config.toml
num_hidden_layers = 11
num_attention_heads = 3
intermediate_size = 384
vocab_size = 2117
rope_fraction = 1.0
attn_scale = 0.203
tie_word_embeddings = "early"
init_std_qkv = 0.0361
init_std_down = 0.00768
beta2 = 0.98
max_grad_norm = 2.0
schedule = "wsd"
max_seq_len = 256
max_steps = 4720
Each number is 500 + 40 x the weight over its row's rms, rounded and kept within 0 to 999. Layers, rows and columns count from 0. Numbers have three digits each. The size before them is the row's rms in percent of the matrix's.

# layer 2 attention query, 192x192, rms 0.0891, rows 0-24,64-88,128-152, columns 128-191
031:530566512545493517520527448484418486480489529504474497560554472520497537515454471444471567415520453554565500508492494437513532467522489580483469510466540469483533483497447456463571480519494537
035:415526556525492492483506461512473476518474515476537500528585503497447525529480489457457567440529480530482500567513475399541510496494464585449489500469512460479479484532458462464504464523490493
027:527512452476479485432499508478562463561556490443515526483523479459537502518526500503512480515473495463432538492502504583508431515482491481489534501513431499500478498477512473606470491477478457
057:523533489530487519550534480503487539464447537547492515522490514555469466504466498448454565436540483540528481519492501497502537492472491550507460516485552502529477494473489458481541480512496548
034:619511515564528477548505535510490523467504576510418567543508524548496451541520476381504561469456491519553446489509512498464476458515476576539488469450552513486476513475481499445472475500496475
050:412506517463500503491500511570543469551459462492533471486461488476522579500584478544471483550493450540420523533501420418547540476490501437485514491533454481514503481467473527518484406466497483
063:526515481500498470435501456484506442526557484504493495499507513475506495504506458538466477526485484522496500497488530487488471495506496518494484458532496489500541462553494523525513470516510488
045:550481500512527503481422454483513509479479507472479532491534535467521496525485495433539528468454570504549459500498541543471419541454509557485505524482498517458476526513489463435504553568535498
104:489513504489475462488499505494499490510551486516520503480517502476504487477509485553503479530497490471471516509487504531476477514472525520507485463539477487502544486514520539512479481496496446
048:434466491543461518477526476521495486508452503481493460513450463487494506457519515539449512476493478520518496535474469408509564470430478442481477519547472471567479522471496461503460524552425554
081:586553493516475563540562473540505476472471518501402507502483535577498519512499512461479598468503497538504500515514501464516534449472504511481468517491533507516490464482468435523506429444476592
111:404489499464462484500470493481519487514539490531525464497506530462491492448483527501533460541501502451450491472506509541457468501501520529496471493527425513530501514505570557509473538552473459
066:407503408576545499559506528518493548465475537557513506461468472472499446472514499523509508482497570509503447498428457594528466477548462502515488448542519509491487502454482456438504505544452485
098:552524468506482485462494446499465475515561477449501485518511522438494523499518517484537511456494523438470483509493499569495450486438480511441496475495420448468519440512524520476454544484428528
096:478517547439523399471491533541509534496515502585542473549551507513476466445514481515504521489478525504436497438455569518512477560488469525500540499561466467457501498467544584485460491518517545
106:533559545473541460550488541478448556518466500499514519469488454480514495503564513530444512457447571469463527475440491563533445518427526521455499516486552519484482501491483488489469506544491553
113:425471463558446483452481511471528477498500476609473530474497462524521533529511474478549464477528504497390510439527514489453522480463531463550472522484560558522566481499520434508483509442481513
118:490514512497458476531521507472422434502479500534452527501492535482565477528530399496517490595529525453481492514468564450532555537536596436506513520491530493520473496374495468461511502549472559
114:611490562548513544501500548468578517459465493481536510550488448482484525468564584442536477550563441488566460493524538446502484538565519558547556537462501491489492506469544499476540507534486457
123:541530504495515498494428438525560477467529504545499526453518470415497447478541451539500493646510515445479529492541481553465427494522522513463501502506458586543522489542519412501481539476515479
123:452438453502466526503496436541502401492481520473454511529477423539486553474504500499483484505481551518504475531466547475546468491492520529484506481513498454556510488560513468549543466495455468
117:411464520432512488479445486513502510511504516512496489447529521467487521556494490500566464444554523441487529482453556532475534457522465557527577533534545495481521484504458563415486470528564553
120:485475502516521497490516547447550501472447513473525533460509571500509520458517536474494458436501517466491478474514518573474453461522422455489502488521484553492468525545488504466531508477495590
121:492481470489505525515452413484480560472488508546491491502548579474468465466455571437514466459633465499529504531495481459471454467403523564522498463486475468514488529557529384489505471512449506
127:523421548545527490444514539510472536487448534518458455541467445501561468555441517478481496519499503562497483534511561550518470438468506493474497527554477493464475478425466509507512477504492530
123:594507437483476430485489535482497459551470471511503533448417459523463493480493568568513408530468568491449508452480532589449447558523496476504512456525472542525488489539556517468444555464461432
090:537503432437503455535516592515504466527429461526518548463439437473454542499503554543531396500491513466494505457455475558490473518522504430496517503525510542512513521503559484459412532472422417
133:413502640517501538515497469517434525462500537482466497540531529485512505515495458421471596455557479503605493512480479461536540451502473548504501564509554491451507508432399480476571420562514533
096:515486484464502457502507601471544527501495465512548518476402468532470450504509552571532427557493529511423463447511489563441491483507530446469550474509471535553527449487564572565432553438513473
117:527474463500492482448466569475542484549558438466531470491483480514525459493484540549520453559446518543449493499504521547455513480499521454505508469503451496553488472596529558596452512472507497
106:417561530501530524536547442534483511458457509511458481526544527441500552491581439448437562443530430525526483550521471396551520508495496503503505490527525472454478552404454449426540446547506492
091:590455407504462509423491530447496433595527396531478530511436474486561443494478527573523448505489465552549476532482505477498516541498489504504497507484470511503516489495511544583471500437520544
089:509504521515479501462454520537525495522543453456542479471489515436495472486470513535593476560514529503510491460457584548407418518478528493511498498512450514502470481576532505499463546523523502
085:519487503559460526434512452512490463476555420522489483515500506452528448534507465525465598442528486493583456512524461460504525531482482519513488472501488475453482502461482490511566476504524485
107:466529501540486521596551458515484504457472577509468495530529548480479543475551484442460568437485467526480500551516508474537507519483492517503507506522535471436505550423457415460528496561443522
103:498556414532458493496515493509538458539563473506455455467503531479537511517525490537454525521503541479479520491540517575460486507505550497477459492513440535421512478544525507505456506472499463
131:390518581516487526587499477516467557421452534489491477527544554514473544457524468439476552440566506498538484500493471491525485461489474544493455537506545486447484541423459462395541507574476453
103:418548507578514514555530525493461510412496463505512481501511548488500466477504453519474558452596576540507470576443460507490461534481462537524452442520579495403438506487466403435532478563492419
100:549504537546521556475493457518499442534496444458504389508545498437454588509586501491505537453467513576435523504518484595458480463458466517434531462514427402481510458449525508454476463531462507
116:475546562514531475550509497528503517518489534568541448578582578499435504482527442483474566424526520522523445444496559496571456574546423534473498573535513443452495496457501487418538501561515517
105:554530498433506471537502562468515508584519427492523525491475438540516507480540538571538502490468514491459517495491455546486490514474531489440488527438490538525474507530539516541458495548503532
104:429490459587449531419456488500514481480531464514506529470474482498527505523472471483565485487513487518452486450577495491463503501437550450543475575472570522494547445508505451532506507454473504
096:486489534492447413497571502459475506501509484465488503486517531499538499555558442520484474579456522457441501473483581493518527487503592470496492516519507475544475495435516437485498486521468489
103:577533539494432549509500557468542524438452477486515499572501455512485503523517603472488484559574504463561445551489542486481491524554529538531498535503513486489490480484494499532511520550508501
106:545524500489484509489422432535545500472524512505531510490534475426470434484548459516500489631485541444470533474536472523446444510512538515463456556482500536505492511544518431455503526515511470
100:442475465479489515516489486510504432461472520485453480529476460504468560481536513457538500480490554577524441548506541481539471474510539524526501476494524438537529515551504413563515502502424478
101:458468529448548501505486515502474529473488496520484473482529499547540506524486443498520491447516504458495518529405535501456552460516478510496522538568555494447535517498440543439480483550567513
102:508431575507526486498502519436526523432424468482525499440477543500534503518540505447477490431482477517500490506529508587466471478525419475505509497513498555471467498459496507465517554517478542
101:472506479487536509496414445497461560474449512520439551482520548485521466496463556468496492492562469476527514565465482482520479502429512544540517526466520455520470497538456410433511512532466529
097:481399454524536501460486499452468491518474501511473441516433429487544469503453548486523486527514498541453519534538526468464480448505519512466493572552508500519545465457507496549508543508499517
065:507435422546510478519520458478542490515517525498511488485521544453481480509475545550470432538420512457434493491459529611474420664480525508512511529484467501494497496546595509467397524483464496
062:540491475529563511554507421543542466494487518458553537482580596437514508489494487495495459544552498481472476502480523512499444546445482476517520536477457482436456521559528498472433551538507459
066:480499600439475525527488585517417496492493485499477543515468485520505531499513453466542590432512453534531494520508524435478534375506480529494475484526557528457596494489409480513623512516538491
125:497504509511499475474520532446564520499536462479563484496497514468502468471500509540528445539507555508476478494515526510475464513487510482491526482518471513520504504496561561493462545491493445
068:525507501544492451450509440474544482524528510430529440510537531444462483507490513488509463545446497516505477496468465530463433551509511516519501491487439460513475490543584543453448484505478449
108:481517505505535524558521497537474509491438523539421514520522483541512562514535460453478539449513487500511529532481480450538558479518493486491489494514542486473517481457437441492517437507492553
060:565521450520469540503467398485497478514504507487421482519554515482447481532527449466482554486544431459565474519453475482515483567531497580507484440537535453493515452506490454417486430510488483
078:518532483522497474465424447515515466496543467438514483504520536415510442475452515564504481540544504506518450502471500554457429523462539556517501491526452514491500498569531527461484522545488427
054:579499474528474530511549457460424516518535490558475521509525491491431532499560449504483536474539448476544507509471520428537480517542481571518450459524530479526552500456525463481485398492539535
094:514505534532510531569554500529478471460459556503457527512484506560523535503503492489466574458492516493468498512509493497543563455489494479484494559471574497509537513460430440480528504526478545
087:494531411491469495521534439524544463519515500544421466471506515519520467440511542542500516551479492511463475482526503516457472463504553477460469491518429481539522470563554522514451469460454490
084:393516572483478540613533489513444477430491532543443499548491493579522545495482480457495568429555500493478485498501463512537561469511487539497458516499591480476529532448456475445591504522499515
081:489519485545526523609538555527467538480454546556516526483411436519535512480479523561532531498480592577444524539407469503585492472539474497507516481478574471499525502464475433444531478521487469
091:561537529564481536495486426504512504483542504430494485512524512422470637498578542450557531439506479463472520529483506504530500477534464508428507480511434439473506509471560482396465515479427567
097:483529522441543445516501521566513551513476527599540532557538514580489513461489471526510522453489561518489527424482586543579532520496463490511517595538518470496514526418504525474509468502513529
093:522553543467551467539471507476481564542480479523514479459463453454473497473543559512519498494463513454513512464455461545473447516436535535508514510489544472470502536521506479495458498574495525
105:446485466561470481457468535487540513535538462601521484472473480543539532519513444497553465475529526491455520424496522527483520479492514480570498507486545584536551486541545448521479528447502517
110:490519518546482457500508488468497427504498523498497481494521557486517525558554405496514514597528484446498510495474582449559523510526592459522525528500515480517488509373508454486532526530470555
108:575489566493469517492448536511533552475472480548552485537491430487520485471522531478536463551551465512519466499493549456511487544584485519525551518467479476475488481486546545411555508521522463
113:519516544499504518527472401538560480484540500534487484454513464447497413498534432527515505619498518413485527453512470553481445500522503528470523486501463561493500508543514408471508526510524502
113:432414470484456541473508450503505427471476509477480526530465408523487602464503493480499461497477568550519464539490545436544473503500502530498515469523496446549504469548535469574534467498447468
107:465457505427555516477495499521474539506492527557490489450526486528508536566477483503540463464499523473514582502451532530470536436533466546532566544505507478468509471518487582394521450552577557
119:518489506516485486496533521481554480453476483446548521444485558501493542461518494462502470445530518512506502443531488573489439466534430481487494497497469522492500523524519485419566530473495549
115:484517455494491518499440429484489522466447478570501513514540566451496449483449546456479479474586440484510518545488489496486471487362511551506497479481492457526481500549499387501509483488467522
110:557430518546481516422535504494520495494452546496465483549448480501496460526468517460499500550514466581487470484530541522505452476471521488436512535534501491505514493431498488540518463496510520
# layer 2 attention key, 64x192, rms 0.0854, rows 0-24, columns 128-191
049:466497449518533490511504429475561512435549534481605569503556540460510460537536533444473526454567453480474520483532511565483473540499507530537500553525511506498502552477478540466486544552457404
045:533466516561495542519467462477569536477517551511525562464498553506494447470442549416490477487593513454516488466533520498499437509551468525529485509469460517495505478466422497417474487498540422
050:451487520480478509534506552552464493559449476516417482516480462524479514498486441579477504573404532489458500538450510469495525470532485488484537488484506473475520471558525513573488480477521612
039:541537533557527482486512495498576471482524480506569502469440500494510509482468592439482497513524533495546491453521456534466452524517518466490522455529465542449454513467453473372473544485490479
039:483410539527569497579480477495490525496555508528541472487482544501481477513476464453522538494583483499564465507501528521441439559483484568499458542474458476536506523520512460484465535489492437
038:479537474474492513456518448500474576487423516425494504528547536469509527511539492490480483538421518446472544480537525545531514509447500491488487519517580527502516533519444562556443556504474452
042:515463483481499539577517451532499524496530576512453548504556565514468428482468432467495508448492529487576479535491583479528484595602519546538488555451520465547506501493477471479459479523552453
038:542462477568495467515469546546552500542536444517475491505448447505452546470495452491530526470547459572496453535485488472514486512574544473517535494526520529453479479544530472479538457428497534
046:447498445498498502552539464500508533522540532569510514479557553477483420525431507496479471476453511470524523515538538495473472532531522526499482531479488462573511498484501474511482518528559450
051:532524596496542512481504519518474516455465499508493502510484499492498593482543486534510511507527553463534537490486500473549512487504504466483492506473555531460483552531470561538505491498473533
043:602505491471521486505434481520529475503493499454511491455547484458522534568509551476460528506491521540472544463494452515449467502533515477499519413572444473472487430557520475425576501493478448
044:576507555490506517452476506510443520528516515560481452498514467561513592496503476502494546512413490481502508516498475460545515473482538448515549458487500488504468504499474480539498489450541581
075:590486502501451560505549491511491545506476520432438490504482473511514596449621539501573479499405445523525515556529486438526493476503534477460479557475432517521511465441496515524471491487521598
085:537474476485460454489503502454544519505453494555555595527493557490523455504530548445477507486555511469492498485493464525557526535576508487544506490480529502505441506464450534507477492454527457
094:456503543455458547476523460486430519490505569414469488427506453509520485502497550495502515525359486469470537528505496443504524443510608490489512477493496506463529495467481506469552407458408592
109:506472512560497521513499410530529522523502488464521450486527596469494409537512476449502510481458528522457512529513530501488491532485537488517485509550620479514487503485463478516494459544499501
121:530505485486542518520531527524517448461514534480472517519493514521498506493504551549464468429480495508450536542520473516522506511487427513499529482471556491518478499503470475555502554515584502
123:504481432501529510521479512523535421505477530518486479457514464528502512439515575478469490604536493535510514501490439521509478507536420521492494505503512534481540449443493447480438441500547546
121:537521563455542481473482484523466545521549500442499494514491523498506484477507454509473510572467511473519488534479482446488492460566465483470485502529508511495491516525492515520474509541538456
134:504498509533492498467570559488450507539504480542496485518488561530514418536561531499514508658483494487478501491517525527458529499464504486531462519514473448531491500500463395526518513517481486
129:497556428520519478448517558479499448513483503571477487485483599496495554529401517506489467496539491516500536514514425471542531549465504478505516512482513533529517491500515458519465467485554452
122:478536440575514486504491479489483525484465491540444504517472485506476516444512508505469443447519480512510461521520462461528492480502555495480516497473571521527475497533526599471490505517457518
124:523536491487492512483499472566459537488505515475557502544538443516480520542525471531515523421445506508553508489473495503504533501523577519484529540484497463462508481533507495513480505525524517
132:493516466497518469445535594514519479506496470537557491513455436490470426520465459536534480467574500533528442470516527533495506511362484452458517533519492557487509508514509377479509521525556522
140:527602547480529479473445473501560533493492503442464538465563547514460470484462456515508519509513531515462510454478455562505513497495489498488517493514471479488494512495494484515493484502515608